Weights of a small GPT-style language model, trained from scratch on English Wikipedia: normalized queries and keys.
Each number is 128 + 32 x the weight over the matrix's rms, rounded and kept within 0 to 255. Layers, rows and columns count from 0. Numbers have three digits each.

# q: layer 4 attention query, 192x192, rms 0.0481, rows 18-53, columns 0-191
# k: layer 4 attention key, 192x192, rms 0.0481, rows 18-53, columns 0-191
q18:083091139082146142112155157086148127152183128144177061174084144145095157131175131046142137134141119139085112096199075146128097109173079099129128183157133122080160141137124122105129118113191127100140122151163112166118054113135119085093115105111157144148132141137147130122021176171103163140118072155149079120084165117176129170103146100119202145154147138175109131164086153113143131096186201120137155153104092185170148111077068131124148069123052066173154147083180163140151145130110172126138055136107158080104137153118117117099150195153102129191082161163149128085130135096177108130
k18:120112176148219159094126149050108190104098081131086167076166127109196183139141128129123162123118208053141079133100180137148079099070160158133100177024124125199098120138078159153107103110157176179167200106168144095122155126115152222082113139148109117093083171155094145103158147122152203176119114154145117155070127072194116112131110115134133100120187108170135133101130173148127135151081124138102117130134106093054131098208136125185121207093173097125107119101184128096103195181105076123135163097104136127120115054088110079194126101137115159175171103053114184095161201152090134142
q19:188152156078083181098176106135115096076148184102113088136070141108104139203089083148134127134112115186133097126187147130136100104156104096089143149066143117160087118171144054095044179134108085110120122076100144184126138089116188160139138135143150169160169220154142162082183127121150112139076038175078170104160112111109061161157133080164108195162172167103184113083079174126195133092080161179102120093084117154123098131132094078088124129116133073145189124133159171089125168078152119097146118128120137115076121162120126172184133128109111120171176189100083166120090108133112160130
k19:075100096133122107113109123086108140121159120161146114128122060120112157155189113151114121127117115121158153097172191138141177116147125170146127141114200119142170116103153153107116126119151145116089051121131162188084091189154108124205138160108152116108153131128135104128141090204125190154128194077137112146107195117146038174112093181145179166094169177131138131124147146061148152192144094122148117186128131137117157167105061182130109113116161126104112125071130145157126113095151148054119083075112158120135182171099165116142062144131149104031094040131114140131199072152074036135
q20:166111129098122118077126162110088136173138127177127083109159148095157126108118159116135119130108170106010109117137109178114156177133151088106119115095142133166123082147128072157098104109101124091104096093132090114129114170183142172139132158080118175141141132096117130102115128162071115161148154143194106159138123128139127111057188109186167169136134145156117107128130166190122139137125135096155117125087140105146163114141097172174134112147114130075179056150129125126134148110124150144112098097094106144170077037106152107163104106160045103146157094144111096120160112100087139100
k20:079159160178105169134140145049027137103201133170102110045063152143157123147164110144138088121079085111173118047165160065130110122146076093112083086056141099144120169139137194142123164057080155165097142108192057122104120115171178200151142078177099137111139182174134106093118097115127101207152147105142117153127125140150109111153066089110101121126122078152102143106116158105151093114143176119148128131159070129121086137135122143157094152098149141161101146194142123145097124108110058157112112181091130120134191118125118123165167088101144149145147153209127157110149171149125104103
q21:131149113126131145140164070174140139126159151116142156143182163139099107119129056157138125068109124154098124118189154134109136143121150165167150192078178147171192165118133137137114133102062036077112111077099113148138109125096113159147133111132169139139167107088129124098171118120145115161155138150074127173167110112079102104127125147113068168144151164110187108090079136190115135121108153117092179081076211138165089088139184132129097168099092159166116135098113112183148122117123136070162142145141109063155117190145107119122179078167063104143123109107151135179161104164080135127
k21:125122010093135094113141111184160200092096110114213141111130124130139127131106142084116234152169156089106105134097089147074117109133145148105131134164064119103148075134101114181141137145097136088146065105086179044117150127156090066170152115072086150089158086099172092093107118124127144147181114110095144097200141108172166150103121114117154095109111149117148176151142120116141109122095095155149174104101111142085199166099129155125141106088141129120054139112091142120086153124127147101082110079190141126154142146150098139120099096135106102067113086173167120110166069084087076093
q22:136164139146132141143136146112101181104110119128201115098129148146098086093154097188138201091149121097141140110151160119139138200129141151142113144096144125153142140138138106177121132172102093138075111100113121167076087128140119147115119049194130095106158147143167153118117159115131107101124211101111112107138050125157094092160125138101127186159142126127169120152094135167125124127087173168146160126091072174139147155116138109160114130066137133174192146088060158184146122157155079100167106170174097076122115165091086156163133070102168170194120153145167122127147075139076144155
k22:097127111133098204124170177133110134157105149126106132112140144097153132138171128149160136149136141130133182087188175093173123131119118130136170153064148070176177148091109116110089209111142111174070139161160110098085111117165172120111142122178130144117144179141082124121166131114076116112161172148145113079185125146161077141200078186142141114123150101129128146109158172116172148156112155113155149133164090134118099160095141105190097136132173119146133129130161110094151152129158146106133138128032111094123149100128123096128162077119152101140109121184157096167161166177112160093
q23:131174099176140174111123090130154120082085108114123142083085052133152128071105150088126158138170105142155143179099109135112145109143140143130132138210066164188095121148092154147146125143170113068134164144088127116106110164108109139134178087105118114126102125162143128129144121095096111151137099109088139122141118099165128075105159137123176074186103139110167105150172048138161129152164136076092094156115111119066081143127136140145106171084163148161152112153070095107091159161119088142114133097118209141139118156120135108068122074174085095166128102116144140064108147131139132140
k23:074120090086166025182127139177163161143089116167140128213067092146100082110151099108181073158103107165139134080118117127154108049109132130159127117176146074149112095112094127123172082141059080129114126102100180162115105150178094054077153117108129123136110108143188069165080123161093168188201128069119140139142104085084125143165136100109081167152063159088096104163144081151141128122186097216163145151134158157141086139119123115079169070074076161134094136134048135157135086110066129063177115072149098148098135125164147135083116154106202124082052101245176156103176144071099110111
q24:100150124100085067217134129189188155141147152141144162135157115105169134169157083093155105092153097076121058149130197142103067117166124123097134084164140088088144145084116059101173211127110145133147128157175189126106124115065119098078112175086097148134137106069129063147093124141120121119219159144224179139117158171103117202139127119131110184128128104114115106146093094074142084108139091143121117109137204116060181091099172094133109075152128091173187154133195127089056096134107095148100178135114087089160101158142140119171137167171124123102112214165160085123129119106121107099
k24:183111142109093127113124114170161220153141155149167085111167194131168128155118134065121095160151148160163151084164139153153160151193076086104164103085104136115068136143128107086118146114085138133098093103078157124076108133076073177162111146167120126128087139126151136101099075101123084114073156141139198161144120110156157120074143054098110138126193077187078145120080104107131077105097150159068133121106133137097154154066122134099135173074091141100134156090115139131136127085133135149128205164148099131122179139118130134158126150174113106155075195130114159121114155127123113153
q25:095156128174143114143090135118170077166123082187110147075117092110111124120115165120075162186087122147141202148160157109141117105147180122176142123169165167137119146144136071136142098198148136192220132191140092127136122106097159108083149140121111143156104101105102105126068107115121090068166093179109117168135068151123138100177166174095113091139127152115159148125189098160113109157072101108171166115088144150101172128146138121156159080121096131156149189153195125065114162119169140145072108141190123192143135156137170131096116099102187093167139109119112070088095098045104155136
k25:150149160149089113119090130129099125107112136135073130125100158060165149114173125050114184130154177101133151149157115083102064153091194074150090129141176097105139127107153133072130194153154167132082193150122110131110135153129153189122112130141201099103114138114122091066067040062120072119136106165199114138139123109141123196124123118153153138125148144149146051104158126074152105179065171148139108115130109116134170104070144097101080142150185113206168170097191150142142123093154104169140107130077145070142044111150147159123161127139091152147114160108169163111069074123149061148
q26:059168141129047155167098112089092116115110126124099159074169109099117129112154118129139100130070137175156087112132118110098129159152111148084133177114138154151168172143133151184129148120146138152070120139156147112117128124133115137110122119153117103127139117117153166111167170104133077146164123170151105145187078174163068118150128124206088140096137092121078138194128133184125153120092092147155167121088049102190078155178126105083115163149160094142122113157123125125105129075071133111103145112072177141129144098130110063139121150117104111144171112107131218151060136121152131099
k26:088157053159123187073147130045129112140116183111101088147105087108101163059081096149119186107128120088156116155172083102149129163131103130104118130120057087149129108079150102128083174107145116174196157092175156121136116117092160173121099067187124136152157181162163194130130078204130145177137179115144100132145103070151045106091165130156094134149119102140133124147079131142121079084179141072068107134134092145078156154138141127123090065129214131121154129130149137115105111116152141041101101092105150125146190124127135119165152144181110119197046149131131102097141169151114145173
q27:094118081185162099204097184141138092178162067127118169148123136135155151123190099112116124115122090141161123109130085117136139106116115152143116118131136180189121136116153159156127128118148106099113118148129124144145075115116161152113122115142107113136172143135118169125128148111103112159130101083072141120146099128172145127099122139100141108065111167109181136146129115115112077104091105114134108147177139214122144136121052122095071126097120145133153084095051111109130130149095068097144111165152133148186101146146110127157110114123139144115159095175140115132149168139086135079
k27:067123070061169081161168103199207174210100113126125141143133122147067092091107131142122194120118157159091142172120068184110178073085173119091172129167128185126194116176164155157137163132161096121153135079113110078181162079123149120104138106143121235165057078096121139096188185082083106098157138060125180143130136159052132093127161175125182218089054194058128051143143055120160121161141074135143140086127191152175155124175158195070133172052112143106091081108103163093183101167100194082172144164155153127227182134123138125075177143135169086120138106169145141146137154074127102034
q28:131081147203120130135078123131163089096141153188151092088140092123117112134053185141103166160142147059144099114110180146166091121163104076074175158117112096174190100107104059122139142118130150219188098156159116085130146103052133126110131145123122073124100076126162132124085093137198200144114079196100105102165074152169100160097147112127073127140126117165093201096145108060129132120199182113107143139178056087112168171143129061032165153157085142119166173130188158104090107150073093057097137158176160123146164085068095163139089115139164180158150115138123162078130175160150168138
k28:080159123213139129094037142134133181125191091073128172172137155121138164127145148144120073101106148116170097172110150085118126044156153137183151165079183141108106078199126132155137130119114142188164121165141047119118126122134132154188099132177184158115091099133104171072202025153102169186126086162179087146143070090149174144060152102154119116106211136123179181111172095115218167120085155136099110146115094143058189144143172113097130167117148158128078165169160113100078102086088114107141174152122088139174122060121113145087150095137184163130137150147096136124130074111098069133
q29:098136130146094100133091149109151052135201116124113088107114096085148089115150102115103099129125151119087100135175087131187111072146111126129118117146176049101075142185188162116167131128091057169116181114131087157190134082107124121163123110087158166138103135123123120143131141136169095134182141133101116138161093055126139168111172141102147140084118129171130139094130118129161076101156187133167145107130113184169101134180127149192135123109133129130169132090157162165173130134084172120173140178118113104117127096131113117170137143158087093114149122128190149151158136123148143128
k29:133156105112116139145118152096100093132222118097055137176121116133114098131106109115137143156132146170069115092113132179181152152023099133059085123124106111203155169166132153139118130068117155108153144128117039198111123049137124082093125186138098134100199207150104157091119090091122086140124113134068133117151071156131121169144177080083068137159114136142193135100118134146149102089141108138135104076065087180127156133133115139111163143117101167112093104133098147100122163118180093142106077132133139112161150165127062103160093153070132138079119120143138187131115140144162098080
q30:098129074168129132087151095126125160157128150169154116126119089128148155150092101145093119104192135135155126086104156156110147135111138190112126067138143116142140152143141111157110124163117131187170078144123133032133106156112195168103087109122084132159166192100127146164155096103132147040045124124040102094090179095095151141126150126168230121091118143146199104149164161199129101073119124132134137117127123131100119141116100169148098098121074142121147137119123127096210108083081133119151125168105091135136146144137139147194105121135149105142189152142097100153130127091139096049
k30:161108165098079198081112196114147106136205171146059104151160098108175173154108116151105117114173142131158119123125136137099105152122120210061159107125170138106150166142140160181088114108090153106153106113117163140137164131156156161161130150125156153049095133103091129169095156100150108129140103156157140109110143160111141157117141127059186177105151103101133103125173128205130130139130116119078167163103094021212109114183148128164140151155109098190101124164160084166112255126169132194077154174091136171164162156112141163152119134090142118175119093115089115128131127182112139116
q31:160089122135112133099173126068117163204136164101165098155203161132162142114103134095119084134136127139162102145100106137139085190159181135175142138103130139094214169077159148127173138079113177169096094119153093084196129130134115075157108162157101092206154109131057170126083084195149161115176176117119156166114189108164104169141116086156069122113135143130075073124145129113136097082080142150093117114141078134167164061141176114102094065127128072073078124051197176179137130104109127140172158101112106223104127132095209140139128094065153149104108115088145129134110107131095141139
k31:084133126152094161136087131122114131153100124111142143143139132163156203095145120201144131170152173121122178158110145070152129129081156156046178114162129139110167168102107153160084120152133137139099121157153078110100126161192156178123126025169112045127130130123070138158107121155145082146049135144136073075131114089145063181171172108162142170084156064156151132108151101107129121121075060167079121114096163182143158148095113141153080152154160089126168130177137134166171175171167143111107110192119158186088134134109156165130119097103136058123120154213100154125150110108082089119
q32:133147174093125129085156138068150137169160138122127125151100155192141125075102134162098152117107161111154066123151105182147127128152078089134159128103110158103150185138139114193073080144106088113111168130161131162151160166135235123112151178103120058179109096155131044081082136155166110164106169133159116109090131144203129119114082148084111132115103152159138148150082110085122138140146150178132188105102159144157069096117124162115146121113148169102126127122181136111136187090143161123131125167128117098095114125138159098099124133129084146141059181097083126137117127160166112142
k32:110138151134171047110162129169177131153091126117192147108104088159125116161125098151157103156153153146142105117130151132201133176128155126156203153100147085112149093135111138128124041115095097143107158094144161069105145134151153123120138137119145130167145165175153091051138078114147077159152148116149149140171145081165099165154177168147161129187127104132147093051153156093146147171109121115123150155131170158122162174130096108114107110149156131149145140165163163168139164105154082071145165066131146109195098111198084148102085090182123126118097153152171123103105128138111131173
q33:100145147172123080069156177118106042168172111097160111159103200142138115190090122140114124080146134096114113095112098156112148100102106087083154169146168130118084116168171120114111189081142114118101168110074144182141166112101145153057112112137133133123117119115143157089118162162078070194128150093101099103139154135119149168079081086152087118162180168119117118120092087085096146137082150092155145159216174137143127109088137049103072177145116100169149117082127101162142196104128119120091133155140096115114175102151096130180132126118108141130135124093119153160090125122120105088
k33:128125145150051168122164118138113078122126153176088156124104153159176102141119103123188110139152166185157134075156175101130091128153072149134097025125161124169140181023153100067086166141104058200092057123086159148153132086080164080114118081119079117162085114130145118165089108112097178142140117178069117089151224195138080128183074151088057090118069114109102132127101119132113121120097141168075160186139119108151085063169190117069123047137096147131136129089182109066146146143105171102186116143100123121096168113162097137187127136118141147119170095105150145094148059099116121148
q34:128134050141159109155067145098081115136055114172113119161104140109123160110146153110126157116158119110142080192092103105078160084144149123103157097113106154104161152155121114128097126188209168130139087170116158113187104149166112101108118147140144147092121147101159156162142176176111146111133212096158080139118160063119140164158159136087162165102139105144124110192132111108123086110170095153147091151129118138052106073025089119105103147153160027150094148151106123173083137074116086162073119096102124164154114142146160118106097141133087097185108155059137136156142139128106105093
k34:100108083053133104133151084108154159163149114169082109173075137136131142132116115102176193137142109139164152134190114131121060101122133211097196066163059143128090145144143131171138161160077133071167138115067083129169115139113152126116158137094171143171094150109118130149166141133087073102201061091127218105160140147046127144124154134126171089131150079141156097159139177147091104073102176109130112091164169126112064111188114157221103192086117189150181124144135155184116139162093103077115094148111097128123147174134089165109139105084095136124105112200118198158163178136156156173
q35:141110123064135113114159113080099088149103159127125154129171116096104116165112138071085090144130116102100174093136147155146084090107098160064162109156134109074070097125101146126132176116142127112117187190118068132093169136096058140119171139122158177137115133119162134124135122152163181149070169128175082092140134157118200126113155151086064137153145134108105168139148148089137162124152145173130063157127148098134156136094155157094098176129189123165051098116121166124135090167168150063100167109155173123124172128175136129101120115125140140116075156094145105179091106157130115172
k35:151177180166090112119141088147117104119131118121153111102082119158158092112135138103122114105114160143144146150107125146113163147134134141122146168147139110083102107104133097061125194121118094108110138107085069151116109121118093116138080166097147087166105056131145147134175152117192116107158132115145121171122142000090171130138070129104111085112094112139158146185160106119172134130162139189162151070168200121096132125101133221135146172109123119088153097109086200150102120093119137125129108078099078130168070134105151163143120144088082128189105113104100166110114090168130165118
q36:143125079172108085087143161153096089042111120072179124107095139103110139117099130112156153184137075127138046102119099125130121101121124048120123127130160154150126155175114143143147121178128129214110115157127073095090209171143120146131116145107199109123177183095125082222097147150164073099155146175063076203134151073162094126082156167140077112137130152113111137099079112107131158122146079143119111136136104141150145192128180130171163132140103152170165140135120149181076120137106162106154100156176181133114092094166123134105103179135161101116141145162057112135139141091110049133
k36:096107123117112135168144103201074109131118097166097125187108107171093133134186149101091140122096135162121088132119077138136104164184102106149121159156049116154115164078145136123124189185160109112177145164164131063127130128100136093178156135117175140139177096139081129146176117140080130140152159081141089146084136140161057106150192193109160139129146108113139171108103112133101201106141170140104092100175120111135143088104083174176180139100118123136152188095071086103136161131156138131162144136094100165078127119123072115127166138123147121132106051100119124076153133084160088144
q37:143134143125130113114080134185148136121142125173154056147048137169167118118136090086116081100114153112129160090120097124132165152089190139136165129150101075137101166146135180155140128123155107122167042122114141056171169105170182124184128128112153104120168181065134126134150130129143113090120105129109157149134153120108155064056137086160126097137161128086116084101114040156132159098117160142167157078112167161122196170153121077171163171051111116108129128139143084076167142134156117159125182152168140086147084163141046074057080119098094135142127133095128147140105153134187149134
k37:188132129164155163052124161146174148162189104114143108109153145135134080078064135133102093077103188148151121153127114155085186153150046133117109116129118124122125126155092125144100086148084125172034148091146163072104096131134179154151188151081142064095170167120153160141116092146210088087106128165140110128158110174102158138127147147101117075121121111152108148119106106132090154099145118116100101127106077194131164068133119130143142157173164125101142120086132126093146123135071189158153128147155143114138147143171089144101117113124090123165123092121133122137120164104149127124
q38:088135100167101122122111098085145139071095158083079140069155079142107148133120127129117195125120088120102170159114124119188101144172169158122163102132189168103175093103037110166098155163113169112113175162155033138150122142113167154120149101147147116145136135076092156099126050175117142151167099103154108068145132099163141134093132148163134173138187142085127139170092095158142073185094141139128104134134120111148090139114063158148147170117071109162149147124125146152101108147155107115111061098133111136128231141123192155140140109132114149161091110142131089169111091099111085172
k38:134159123126124094191125101157088107142138132109121192099131142059161141155136071105139064107121115128074128143174107147143140100115141213154068134072099132030135128103070193144171215152096132124194171087089142125137185141093130128157127130130179141155127125138117162050126074126110094140102130129092113079158122108122130116085097075138152121064183148058111111087162128174176111160144176189155088082123139072145059144065146138143177146140133177161155065194080108144103120142157102064120094141147091149171104106147122102115139157138209147096138131087086087113077091136133154173
q39:071174116095132093097145147142182136154136159118136122147094095073162147130161081176118091130119186142158181166127103100127102165138049127201161116173136083174195159140144156119079140119152138137096171175111148144143134152141125134168131150145099151106132161089146096166167137119164160141174145173149152143053165132154142149147176124195136106163147156133118089045115093138126141093098112112096190115082124151200134151156138135088130092110091126220093122171077176135103132103097101116147164178135147133149186116156204162061175130112135187171115139168171153116161166074132129065
k39:072085078120147143075097116116200116177122151120139123090140106130145105102157092121091102136171121094180153077159106119163134085124128167132151133140109110167178076111156116108172148100114134124087132104134114103173079129146130187123132097101117120163190102091113186191139137114112138126092122093092091150114121127157120103188117138130174132114092049175120097083135131113134070106170172152171181122147147143103091156112154147129163143075099094158151157093087150102092129161114107112076165086139168099079118167090188097136114137140177098111111206211122117111081156104101133108
q40:039176066130130152141134080122069085125139078116169183082096132149108147098126146186145143079087093131117108114144142100122073130112150164161126096042136143087112149199121093147162136063165082126127078140120163148126134118083166164122128111135159145058118140147066132110160184151163128175116133134125185140153125154086131060122137161155145164154120151107111152153121144146108144087129145104169100166050163204148152166116119136149103135077157137122143118149115123153118101065163118145125073165171150150168139132112091108115072109065141120113118150199131088078169169227114080083
k40:116123124120179180164187112110155095116107082120174114183150170194071149175099167066128127140085112108113132117096158172084114161087142161137166132157123105133129186150154171200170114133155082091137132073145107118126111091129174124116221152131120134136170152156195113148116094181087064082052163107090181163124121127157127094150083071162117122078080134102115119154105083176143075089171160103114117115117063179114172147188114142119157167117156098080110103087108160137139089101098061084093096102150130138115145104136089122174065142195143156163103187151113120133124119108204148096
q41:169151065104128169187115136152134142104137106126161081159144110082154150126128128097108117106077171139158158196133046142127164177075098160105096176128089206108097069148063173121066109163152121140115122088106150101120161135122084078078111167125164090132123128113110064153112118122192156122069144122154128142147088158177119077173092149021130082100064088088137133156141173125088107124110215116055107078108154116108149097116164082147161137101104108162088118141105043118132145180119100105093136166101106109163098135166075189188123192082163077180160155063154100088127143079214130140
k41:200075157152102065134121215138100167105167128150121134111149087130134217154101158140129096154069120157129108120101108113168137172078122075170112080150141117096153119141172102074094115123186189094121175119120148102153102189103163142121157113126136139157083097120140123098100146135129140200114077110123174129176127110181101153122134153107117120135114129182183133156196174128061119098095199187089150134108117117138136117132135122150145161107142186128131135103155114093129128062130159132117075052171126150126196097154118117126131090130143179120132080174089150130073112149119129143
q42:174124070143122149080109130198121144140176167141142101122095071132106130130127124169140098106163080132073124099094114125096143110210130158162150139137201072120159109145106077145160173143100164132175116104142115117157146148129134142201169101087127179085098130089126132118133148164155158124129200122152107134167094157094156049142126142180199129130146149133109127138117141090149099113148159098147081144156136121113087159093146099145074095118140189111142102051129134144122156159116128177161123095166144154164081048120102122088122134104125144112168141120111149136069142074075159127
k42:152113104131111147152138061122126101091118144114160136088139152125079088159106108181165042118128092109084129183128117096128080154185145120141158137145093131154137141167167120104178140126088044166116084163098152163096119098145128142141135084139154135119133101116171161150148109050121141066119116117164125173102143161147142156135126112150135102107162115126117162113136115109221095077054108107136115135113126047064148159164093080091181119105136147157088104142107174156132132146198102181058132093118152207091080108118089122114140106134131143131183105127093157121169140080080112048
q43:110133107191184116123168117150119099123091119121126162144195147073182151201174067189089120082175157174094148102101143147092122115156137128165127182157114190093121153136202109095094133089173085132110163098121148164165060100179105125109156140099193202105119117095149140153149136190123115169128155139193123165139118098132144142149071174113183064142101166187155170151137072062171128118119125133142164062124146142148137067034064096175112079158127106059137094130152126094190115150120185166113117106131137066122081065122157096162145095108136106137119101107137061132098141134142121073
k43:160140158154089111119135161076106148116114198178142139169117143054127101146156157186140170077126104128092152161142113101186110086136066150099097207065161160114122112131157161077068148118102163061119048160173134165140113203097161125115121080129099176125101148144161154169061128188096164154130142076117171113139072119206112167162124116090042134162132137171099161138075107036103151170108185152142073130117139110128118073118140026163133035160106108115125158116215117149098207122124100164144080133126089105122124097116071159180141104084184146116107103159107139091162106174140127092
q44:115140156144139102164164109140201104170086163147069103088173123078125093097138149162202124192107140147082121144094113163140113117142125120120130150168200158067142138184093190092190130158136128141134125092090089158082123166109167133129083136126107125128083121130095106115116089093129155098165103119086141123190127109209155121156153084136094150083159151154165094097146165105153131116136131113162086135098120139079132130133078116177135130131117149213130105091157120123164068119057159122175095101141109125171083135179133136059096158124136119179086098135153125134154190173077094112
k44:111151100134135138136189117152134135089113108118090194093108119096124160137163105142116140159141122111129145110165149145160066145054140125095161119157122115113098135144128168071112132081155166077142128153116095162168172151073097115180098173096133083105128056116137067146127154137172156181152124151136020160134166155172142141131236141146124180089129166158107152125133111155113134129174109188077146107142110163152103084158125115128166119116110123143143122146153085124142099092157121170070220108120095134152127133129168146124208148135183198133087104133079127165126115091124095185
q45:090137146086116113132150115117108132121143111145145130166109150121191139144136138172156138103142088147101150126168144165129120069097141077089137146118147051153150164086044136108095104199140133091181161175139146133122121170101125154141107101118161179115143124103124160127154110158113101114081162133123151126118111115104113076112112127108119163062078126120142133164141140109125121103154140135168133165150098116161141123158146167057143146093126105138158133118112144138153024105102111121144081170151124119139137138141113116083109121131097167083102157145144143144085167156155155161
k45:202140066060172104161149111196167112154113144151162169165117157146140157117080131121130145124136154099123129124115127148122132113096100138126185120125081181107104051150100114183089058156126109078112166111080134155138116104093127067134109186109188124139091099093192130118166104166169116084194103192112146108108114144092210136108117168126139122131142110096093117096174099131164151107188138136125175138194161090077168096184133130175073142168094116120121143109075145122137176119243090187164124108096067116115171143090115169111121100108108121147091133119124096140187106128145149151
q46:153098078127148167146071114086186158113127127121156157078140074138156111093130077157148093106177109138079136153085095110104112095170079116106144116107184132089087135101119132154139113137109121169140085074159160073106141160146174112205118189189082147141166167148154150147162184112166072132164121106096134144144123121116159141099079162126132117115168111105149077182065142101110072165130135076126163122138139167120104090139107171095095130170115088122082136098163128156093108168069101145160114149159097175148165129119148090174135154161103155118159164066127066127116125099140125150
k46:138146133146108133106188149115109151167065159053135095145169090113126162132146170108144122162131142119107151137149107124188095180113197102175118130055086088151189101124169084103082182096086163195118068126121140153070167223125172164188123132129121050151152120086102121083157115158109169136177090162120130120117170214145084191199084178168114085116094097090179159102153117116105153111053112076119136125131113131112069102134105125086121133151154078148161097162156101108118150131082150132104146153149152108148129135122084147167060149167094116130173090107113154135082121158041150079
q47:103172107098102193074099152116082147171136114126131134148172123068063123115169165156177171170114146151093130070157149186074109154112111152183150122124074077129170090110186115159087116079116105140149092082164162181124211093133075104105139122064117108120179161186179103129144183143120142148070113102107084107126163103124194123072143099112149133154159135098181106068075096145147163115077166115133111138131110123155195107127098122171168119123133110139137127126137140181129113142115135080128093118168142075143112148088124137144114159110090126099139163127152129122163114161113148147
k47:067151141095105134121125147118190126106179117137122085123155123133131110095149126206113099193115138152096146159108111140159122132123090173104193153149117107101099177129133177203141162090114116097129088149149146098166062094155160096132126162144113138091160087128122144143147157118069167081111186122116109183077134139159129119131125157137128154168167136081127103045132145161160179137148165169132157099113145194128119134176167136157148187126113090035139114126105152109157119113127138148108148087097149144143172127210144151132099101139194144170114118075115134089132109124169120023
q48:143072059122118122122157159121107088117182114119101182168102127151131110103163161116058097107092118119116136135105104115174134154158131135094061155104165117083157124066190137076171125139075181171146163116155113094061153093191145122161085129114170110110073083177120084109129153146109118103166178167091079138175195060127070074158152176209117074155120157143102122087136194089086101183104108086184160114092140092128124154154117143086146126200141126184108111131095088102091172172144157129138091154143125126167102057077101158169118124120130165120168124089102079149184111076102155088
k48:155126108123133139136146100173097118110124144167072126152077169079103159116144144131119130129132077149169114156087132157105177163118121081144175123161144167161076126137191155151176147139114140092166130121087175077186152171077128083113144104107135160096142149113126128158114167097097075113127124110134128156063092151138129176100120174131097100094165161140129134104099172171107135145064106103080182125143136072113144174158099158118111146167154143219136206061180071093051154197085152114112161087172103141093060087164124151129094152119187089087134165152159125128134130059157127166
q49:105129134156179192119087107182128096107124169128081132097136102097100160156083127147119134115116082155160054111155112148158086116122086078078088086102084078097100118110033126107180121116143175099140096078193095118105147158098107127149197124167165159115188075176147118149133017123077139096119162129223144157071162164153138160112100067129098131139133148151083158150099164171123180122155111125183141107071173149123103134148162152120133161106125064116196099080117120201126112129146140136178135042138139169138186102126185139150112168141158139132095166146165128130159154102097101103
k49:127137139052140179077111129105132075133141112145103134127144119159088147119189149097173094122162078131101113126182131175120097160162110099146088092133160063167132069118163182091133119149140174109104132120118147146060152145175123083136170070136120154146187127185078153140173142163109128147163164128151163130131169117162182135134072076079136089094141119117145121103142128139090082139168132102213162219106144072184125121123098208087123144142129158143088151135160167114125119114145117142098118119062168091105186080065144126134141097151056029126096090072101112061180069144195112116
q50:127166128170109112068119133152092130136123140105127115134117100096129077106184170116133153208152149159115114128142159140145187132134142130194166126105165141116152166116145169118145122135082152130145172144128134146148133213096086156094128151117096097132130177158109093160107137102108168173177170146167074137208146078123105144200145120171173085114153036065120177179135128082128134200162105148074146112153161155115136122141132082167143058132128111083104104128171125225142125074157153053159153139139104072062142172102149173079138176126129102164192147127119095145106108155124088115
k50:129195112105138109115123170132205111152160131173152145128065171146152115141163091141125135103140081102138154108113016130139138113117103154116040141106085119180131164154152101128133154193116143153137172099152109085152159061120111114153047187189193149129104134154147077108197187124132120140138089102128178193185090101078105150143084141149102083154150120125166113101149122135126128139164111217154060071108112132145116146073061135145073145095138157110078127149115118151130126119129086143095095113127142126123100038128122095122140095162111086145157111185137046123121196129157108187
q51:134081077068079149112173162123145134119092191110200170186128125173171084091169056147112121146114097087103137162125150160091146138164167089151087072122137147079116143095131105145101133150125107115231089067093157137110099192099109096152156067085073147136094120132100111137073077084105108134165118060156115097133131156090107189097046130187135129107118112115083116078113129124086140147115141163079168124122099153116203072111139181145142125126077100114134141098174127166161101130127148160156118109133125146164106118164174079156068143205123124130146092081110124156132138153104126120
k51:132163137175117125053122113129152202157088157107180173180162174129106112143107118131106112095131081186101112163111087177109104095131133190138119156104121136113119121183109124135155080137161137064136208092146199149134110159064130083163128138147100052141097076102063084130102192057112137070068140159108081158141090128102130066140068146095129146158139122148178162045116030142098107155110032160087082148147074129128169149136129173116125139141099150138097145097122140154128157106123166163085115084132143161132139127091144145070092170121112173170159107185131101136170095092099177110
q52:097134156129093133157069091154105133131141118124121140113126193137120161130097187120121152092127167106120083133137096130035169113116141120115105118151129167108146133120179150062204117133130174053109102147112142078120156137120111158176131078137118094109088136145093129139117112115102103145175099114106167110058145130137124106171142132108142121124149158161105110161156142128112111103205117078108096149097106111102161118114096128186122150134138140071150093150131171107150115098071133128061151073133094091118177158146104086136155167122121037085113027083085126179112146181125136137
k52:140129167144108174121103112088089115124099063092133075116161101143141117162114110167107154133138125084111086145104160090160127155135141152094119069052136124179212173083129145176121157122096148151145086159167150163116130161108091155163086091111094084097126128152122171158070152228186125133164154159177117074118167080176076181090099147081192122087094093135114155156134066130096114130155183070105123154160146138184123138144103112120116081166151147089101131120175126117054111132084117148144107143122154100090180170094094106156144136082115142124167111088093160047172111146115136161
q53:131175178111106062098138103140076163028149167089133128133142136110153133118097127156172158150154144166095099171141118166153133086139075119062109129100166097102117095117131157081140121096135144121167161090144158153088098103167071148157076089160121131087107139120138090122082134123085085145178148129165195122113075078107141191087082157145117131163177166079154162111140171112160125130138085102129158162133109108102166166140137158148134120066133062155104162127180117127147165198150117116174127118114098099090175117119095088126173118140056113062114094131078150104099139081149146143
k53:095147093141175090194107110103083147108133115055112208168175161083116122156125154153110186083133141142111119145152099084152107125096108098126133118117139084082111107055198141148089133143123134160058121113157147170140135063079105146119126156124088146128135160145195142145162175122109080127129121202065080162110162091157145156095132116161088098136166174156117152106123099088132125134220136118136057141189156132077066183109133135156113127124158132221078108098106122159174133087133175122090157139136134060100131190170056107088078132090128134132134192141209108147159109141149134110